config.toml
hidden_size = 64
head_dim = 32
intermediate_size = 256
norm_eps = 1e-05
optimizer = "muon_variant"
learning_rate = 0.00598
beta1 = 0.95
lr_head = 0.0114
doc_mask = true
dataset = "wikipedia_en"
Each number is 50 + 10 x the weight over its row's rms, rounded and kept within 0 to 99. Layers, rows and columns count from 0. The size before them is the row's rms in percent of the matrix's.

# layer 7 MLP down (transposed), 256x64, rms 0.118, rows 138-163, columns 0-63
103:50 66 51 50 64 43 59 40 62 35 42 47 43 35 50 29 32 57 59 60 29 46 56 51 36 49 33 41 49 48 39 50 40 62 55 42 67 54 50 51 71 48 52 52 53 50 66 48 45 39 60 55 71 52 45 46 60 59 53 39 54 60 64 46
108:58 40 43 45 51 44 46 74 52 35 50 50 40 44 43 53 62 42 68 37 65 59 46 49 46 59 35 43 62 29 43 55 38 54 48 37 58 56 30 52 48 34 57 50 36 47 63 70 42 41 46 59 45 42 54 40 39 45 45 53 54 34 36 59
096:52 58 46 44 46 42 55 48 51 53 65 33 61 49 34 53 51 50 70 57 40 56 64 47 47 56 71 45 45 67 39 47 37 53 47 45 45 47 53 67 49 44 54 52 55 72 51 68 30 36 55 49 48 42 71 42 48 37 37 48 59 35 47 64
098:58 62 65 53 53 28 58 49 43 36 41 29 63 62 33 39 52 46 52 68 48 50 60 38 55 44 60 33 43 47 54 48 49 52 45 44 52 52 55 53 49 66 48 40 46 42 48 41 60 62 59 42 45 45 52 48 66 40 50 32 46 35 36 74
092:73 56 46 51 52 46 54 50 41 49 66 45 60 54 52 52 71 69 56 57 33 59 32 63 43 54 51 62 34 45 43 40 51 43 56 47 57 38 63 53 62 49 38 30 65 52 42 58 47 49 57 38 45 50 47 66 36 49 56 49 60 35 42 65
109:52 55 46 49 64 41 46 44 49 52 58 73 64 50 54 50 72 48 45 52 51 38 54 58 58 58 46 59 40 34 58 34 47 65 55 49 43 43 58 27 53 62 34 38 61 40 44 44 50 31 39 65 32 58 61 58 45 60 60 52 63 41 46 48
106:39 55 61 43 58 46 47 40 51 62 39 48 62 48 40 56 44 67 51 49 58 38 46 51 47 79 23 59 43 48 39 65 52 47 56 53 49 57 41 44 59 39 69 60 56 46 33 59 40 37 64 40 63 51 44 41 42 38 52 42 61 57 49 43
114:42 54 64 44 37 46 56 54 42 57 47 43 57 56 64 55 39 33 46 48 46 43 36 39 39 47 49 51 44 54 58 32 62 57 60 51 68 54 63 58 54 52 58 57 65 67 52 60 37 51 64 48 42 38 46 49 54 67 55 65 63 48 42 18
102:41 51 56 39 55 45 50 26 61 34 45 65 49 38 39 43 47 45 72 75 48 54 50 48 51 51 48 70 45 38 48 45 37 47 42 37 54 55 49 61 49 39 48 61 55 53 33 53 56 29 61 31 42 50 61 41 42 48 55 52 42 58 49 35
098:59 45 43 56 59 39 38 56 50 47 44 53 55 32 59 50 33 44 57 62 58 50 47 58 50 68 45 44 71 65 68 48 47 40 62 53 31 50 33 49 55 68 50 48 40 50 56 58 68 53 50 58 40 45 36 37 54 49 37 51 58 73 46 65
103:61 62 45 54 40 51 49 57 55 42 52 50 46 59 81 73 73 41 43 49 60 51 50 43 35 73 66 54 60 56 54 43 56 53 46 50 44 42 45 54 54 49 51 36 44 54 44 59 33 67 42 42 66 59 62 49 55 50 51 47 47 54 65 37
106:42 54 40 56 66 48 64 46 56 43 59 59 74 56 30 47 47 58 47 32 46 48 58 38 43 56 59 59 58 44 57 48 56 19 60 53 57 48 39 58 53 65 63 36 46 68 50 53 59 44 61 60 58 49 67 52 54 51 57 59 52 47 48 65
102:42 59 49 52 44 62 51 40 50 49 45 58 30 59 51 55 52 45 36 54 39 54 64 64 57 48 72 55 47 55 52 47 52 65 43 47 41 46 44 60 47 41 47 72 56 44 47 65 48 74 42 54 27 48 67 42 64 60 55 57 41 64 67 43
103:65 51 34 44 46 43 50 53 52 26 63 42 25 62 27 40 66 52 52 47 51 69 41 48 42 46 45 62 51 53 53 61 65 58 56 45 29 43 43 49 55 61 46 48 62 68 36 53 39 45 44 49 66 38 46 51 51 49 46 51 47 44 58 56
112:53 48 41 52 30 34 52 39 42 47 43 33 39 47 60 44 38 49 48 48 59 57 60 58 53 59 55 61 64 60 34 55 48 40 48 62 49 52 56 34 23 44 53 56 52 53 45 40 69 56 50 66 42 62 56 52 39 56 56 52 34 70 46 33
090:43 30 40 55 45 46 52 56 48 42 32 61 54 58 56 49 43 43 58 50 37 57 64 44 42 49 55 56 65 72 72 49 46 75 54 52 39 48 65 43 47 54 55 57 61 53 35 61 57 70 38 45 40 39 34 54 39 45 51 42 53 48 63 44
099:26 65 44 51 43 55 52 50 54 49 50 63 46 57 22 39 38 50 63 43 52 56 52 62 57 54 65 70 57 48 51 53 57 49 39 39 50 59 42 50 54 55 63 32 50 45 54 41 38 49 44 47 77 55 44 48 69 54 58 52 47 37 42 32
101:39 40 55 61 45 62 49 53 42 51 27 52 37 62 72 51 48 31 54 37 61 38 67 68 51 40 58 43 66 41 44 59 46 53 43 29 60 53 32 38 39 42 41 45 57 37 48 57 55 46 46 45 46 57 48 69 54 56 48 53 61 52 57 50
093:64 43 62 47 53 43 47 62 40 50 48 64 63 40 50 55 50 63 48 48 55 50 54 61 55 61 41 46 53 33 65 34 43 38 62 62 43 45 59 38 36 63 55 48 65 37 18 35 50 58 48 51 46 53 45 46 52 34 47 59 55 71 47 61
090:49 41 58 36 46 55 45 54 67 60 48 52 41 51 59 56 43 35 71 40 49 59 61 62 59 49 54 39 43 47 49 58 49 62 46 49 24 61 51 44 40 28 48 63 32 55 50 35 58 42 43 49 53 41 44 58 69 55 57 62 32 54 55 34
102:61 53 51 48 44 46 33 52 31 47 54 61 63 45 32 66 57 47 54 27 55 56 39 57 45 50 54 39 59 35 55 56 61 43 74 66 47 57 45 41 49 48 53 69 58 46 39 64 43 54 38 52 50 53 47 43 59 54 63 40 67 37 34 52
100:69 53 41 55 39 68 48 40 46 48 44 34 59 48 57 50 59 54 64 62 53 44 69 53 40 64 45 38 39 60 46 39 36 56 51 38 64 42 41 47 62 37 70 54 50 61 39 56 44 51 39 40 46 60 50 46 31 39 41 46 66 46 36 46
089:65 60 35 59 52 54 54 64 39 43 45 44 54 44 39 63 69 64 41 51 54 45 48 45 50 67 69 50 37 49 29 55 33 60 49 59 56 48 52 54 54 53 65 52 47 44 55 29 51 39 60 35 63 63 62 53 55 39 51 37 51 58 69 49
107:33 53 49 56 57 53 70 49 57 45 51 36 54 40 62 54 26 50 57 56 37 52 63 57 35 49 37 59 52 45 54 40 44 47 31 44 53 46 32 67 36 54 65 33 34 28 48 55 36 38 54 45 46 47 49 48 48 41 46 54 62 40 49 56
102:44 63 55 38 39 62 64 34 46 42 49 60 37 48 44 40 55 72 42 52 43 66 58 72 47 42 60 54 75 51 38 40 40 48 41 57 53 50 40 45 50 39 40 56 58 54 58 31 54 43 48 56 53 72 51 44 42 35 63 57 44 56 57 46
103:50 43 59 32 54 77 61 58 43 53 52 51 47 69 67 38 53 46 49 43 42 60 59 50 47 49 50 54 58 70 39 52 67 56 61 36 54 60 58 51 32 51 63 52 49 43 55 74 41 60 63 41 50 57 56 54 62 64 59 62 41 44 45 44
# layer 7 MLP up, 256x64, rms 0.117, rows 139-163, columns 0-63
108:48 64 57 43 71 52 43 43 64 57 59 49 50 29 46 50 46 42 46 39 50 38 57 51 39 45 59 53 35 52 50 55 40 48 52 41 33 65 62 67 61 51 52 31 45 52 76 49 49 67 36 56 40 56 31 46 47 33 56 55 50 50 43 39
101:39 52 52 59 50 70 44 70 76 48 57 67 46 52 80 48 50 68 55 51 47 50 47 44 40 66 35 71 53 57 45 54 38 66 60 55 66 46 46 57 35 36 52 52 53 53 46 50 40 50 64 46 59 56 56 48 44 48 53 46 46 45 49 45
094:59 48 51 80 49 51 55 70 57 37 53 64 56 42 53 55 48 58 60 44 33 39 52 44 44 72 57 61 62 45 47 48 53 52 58 60 57 66 43 48 48 38 79 50 42 40 64 54 54 34 38 54 48 55 65 63 42 47 41 53 52 48 44 48
090:51 57 55 23 55 58 60 61 61 44 50 38 41 34 54 51 41 31 63 54 27 68 52 53 55 54 38 62 54 40 52 63 56 60 53 41 58 66 45 59 56 55 42 50 52 62 46 55 48 38 56 42 49 57 44 59 33 51 53 71 44 54 42 32
128:39 56 34 63 63 45 64 56 38 55 64 61 61 48 56 62 48 66 48 43 60 46 50 50 51 47 53 51 76 43 36 44 54 55 49 50 54 45 50 57 46 48 44 50 47 52 80 53 54 49 53 62 47 57 65 48 44 36 49 35 42 76 32 45
093:59 42 51 43 65 51 61 53 41 40 38 50 48 69 40 45 53 46 50 79 48 57 46 48 51 39 53 50 46 58 43 51 52 72 49 59 48 54 55 31 75 57 49 50 62 52 48 59 59 44 31 57 29 39 42 42 52 50 44 52 47 38 62 30
114:48 49 35 58 51 59 42 65 61 43 58 54 47 39 50 46 36 60 44 58 64 54 71 69 55 51 37 54 46 40 30 53 47 42 49 51 47 59 44 63 63 54 24 58 46 51 68 49 64 33 35 59 54 41 40 54 38 60 51 38 49 49 63 53
102:53 50 53 51 46 51 56 44 48 46 58 56 47 41 46 60 51 55 69 41 44 65 45 63 52 34 37 32 39 56 54 64 44 46 60 51 43 49 59 43 64 60 33 60 63 60 57 67 51 50 49 19 38 47 47 46 49 46 39 34 73 59 48 61
097:45 54 54 44 56 45 59 52 54 75 52 55 45 29 48 64 47 59 62 49 31 38 39 35 55 42 66 54 43 55 48 45 44 36 45 61 59 44 52 50 40 58 40 57 44 75 59 50 34 54 51 53 26 44 62 50 52 54 72 47 40 48 50 55
098:48 52 47 50 27 46 48 60 36 31 45 33 82 49 50 61 48 29 48 62 63 48 33 41 43 58 44 57 48 56 49 57 48 55 52 57 42 52 47 41 41 63 53 37 61 58 62 52 38 60 47 41 60 63 52 53 47 52 57 53 55 67 40 38
103:52 35 66 39 52 52 53 60 66 28 52 59 49 76 36 53 45 42 63 56 44 39 56 66 56 40 40 53 55 54 50 42 59 56 56 41 38 56 34 70 56 62 53 62 44 50 44 50 66 51 44 48 48 52 43 58 35 52 64 57 34 54 44 40
105:24 54 45 59 58 40 41 64 58 61 25 40 34 46 37 49 58 65 68 45 49 60 47 38 57 53 48 41 57 43 52 51 50 55 47 69 27 47 50 56 41 51 55 36 48 58 66 57 35 57 51 40 62 49 45 49 61 58 58 46 44 62 62 46
112:49 46 66 46 46 50 67 43 57 50 54 39 36 43 52 47 41 64 42 48 36 38 33 60 39 66 53 66 33 66 44 64 56 74 54 55 57 46 68 33 43 49 46 63 57 53 56 53 46 54 50 51 33 52 37 48 32 38 40 45 46 51 59 47
118:36 62 73 57 52 59 46 53 47 62 63 69 33 34 44 53 54 62 51 49 46 38 49 54 39 56 38 49 44 57 46 61 50 60 49 44 41 47 36 58 56 44 43 48 57 25 54 72 42 37 54 45 41 70 43 49 66 39 54 55 59 57 56 42
082:39 51 55 39 48 34 62 32 60 48 59 42 57 53 29 51 59 52 57 48 51 49 67 43 66 43 49 57 62 52 46 57 45 58 35 39 49 37 44 47 43 52 55 55 50 39 62 60 48 55 49 36 53 22 39 47 57 69 69 64 36 57 58 60
097:63 30 49 54 36 71 45 63 40 53 55 34 39 34 39 61 65 47 47 47 53 58 42 33 41 33 42 65 49 64 53 44 51 60 55 56 60 56 52 64 45 51 47 41 52 48 70 50 63 58 54 43 49 49 43 32 55 35 38 54 58 44 36 51
098:37 39 63 52 65 37 56 45 42 50 57 42 54 53 31 65 57 59 42 56 51 57 44 42 38 29 67 60 63 58 36 45 48 50 41 57 41 45 60 65 43 53 44 73 53 65 38 46 45 41 47 45 36 53 64 55 45 50 65 51 41 34 39 54
093:48 40 28 45 66 64 64 67 36 57 39 68 30 54 64 44 63 49 41 60 56 43 55 60 46 43 48 50 52 58 39 53 33 46 53 59 57 36 42 39 55 54 42 44 36 55 55 53 55 52 32 59 38 44 52 37 46 54 48 55 64 31 54 54
092:41 53 45 65 46 43 66 61 50 40 38 60 38 46 58 29 39 72 34 49 52 42 45 53 53 41 48 56 67 37 47 52 46 59 52 63 76 50 46 56 47 70 59 60 64 53 52 49 35 51 57 50 62 55 51 39 43 51 42 32 60 45 52 44
101:49 51 67 49 60 44 42 48 44 46 47 33 55 46 44 49 53 18 56 40 44 58 50 38 70 45 50 58 32 51 33 54 65 39 41 51 29 37 41 55 36 52 55 48 52 34 43 73 48 46 42 53 58 63 48 53 35 46 56 41 43 52 55 55
099:67 60 59 45 38 64 62 33 54 47 53 33 65 50 40 49 23 56 51 44 51 57 50 52 34 59 51 60 37 50 58 64 32 58 71 44 64 36 57 62 54 47 42 62 48 48 53 48 55 49 52 44 55 57 42 29 50 45 34 48 46 41 46 48
089:47 50 52 39 31 56 51 61 56 59 44 32 45 66 42 39 31 41 44 53 60 67 33 52 52 45 41 39 35 46 40 48 52 37 54 55 53 49 54 80 54 61 38 42 48 42 64 46 53 52 43 62 63 44 50 49 49 52 34 57 60 43 52 71
102:41 69 53 49 50 49 57 17 60 48 46 47 52 31 46 57 34 51 33 48 46 65 48 44 55 42 46 35 43 56 31 50 55 53 52 30 52 48 68 79 41 62 49 50 48 59 47 52 46 49 43 44 48 36 62 52 39 54 61 54 51 49 51 44
101:59 47 40 56 55 53 47 45 52 43 42 42 67 39 56 43 35 35 50 47 40 62 46 60 57 42 47 32 42 54 60 63 38 51 53 65 38 34 54 54 55 57 38 62 67 67 58 63 45 57 50 52 40 53 35 58 51 37 55 60 60 54 35 76
103:66 53 43 37 45 63 64 47 31 49 41 57 60 53 55 69 46 61 41 58 39 66 37 49 53 38 48 52 41 58 54 44 53 66 60 51 39 39 63 59 58 62 57 46 61 45 52 59 50 41 48 57 57 47 50 38 41 34 69 55 29 42 31 54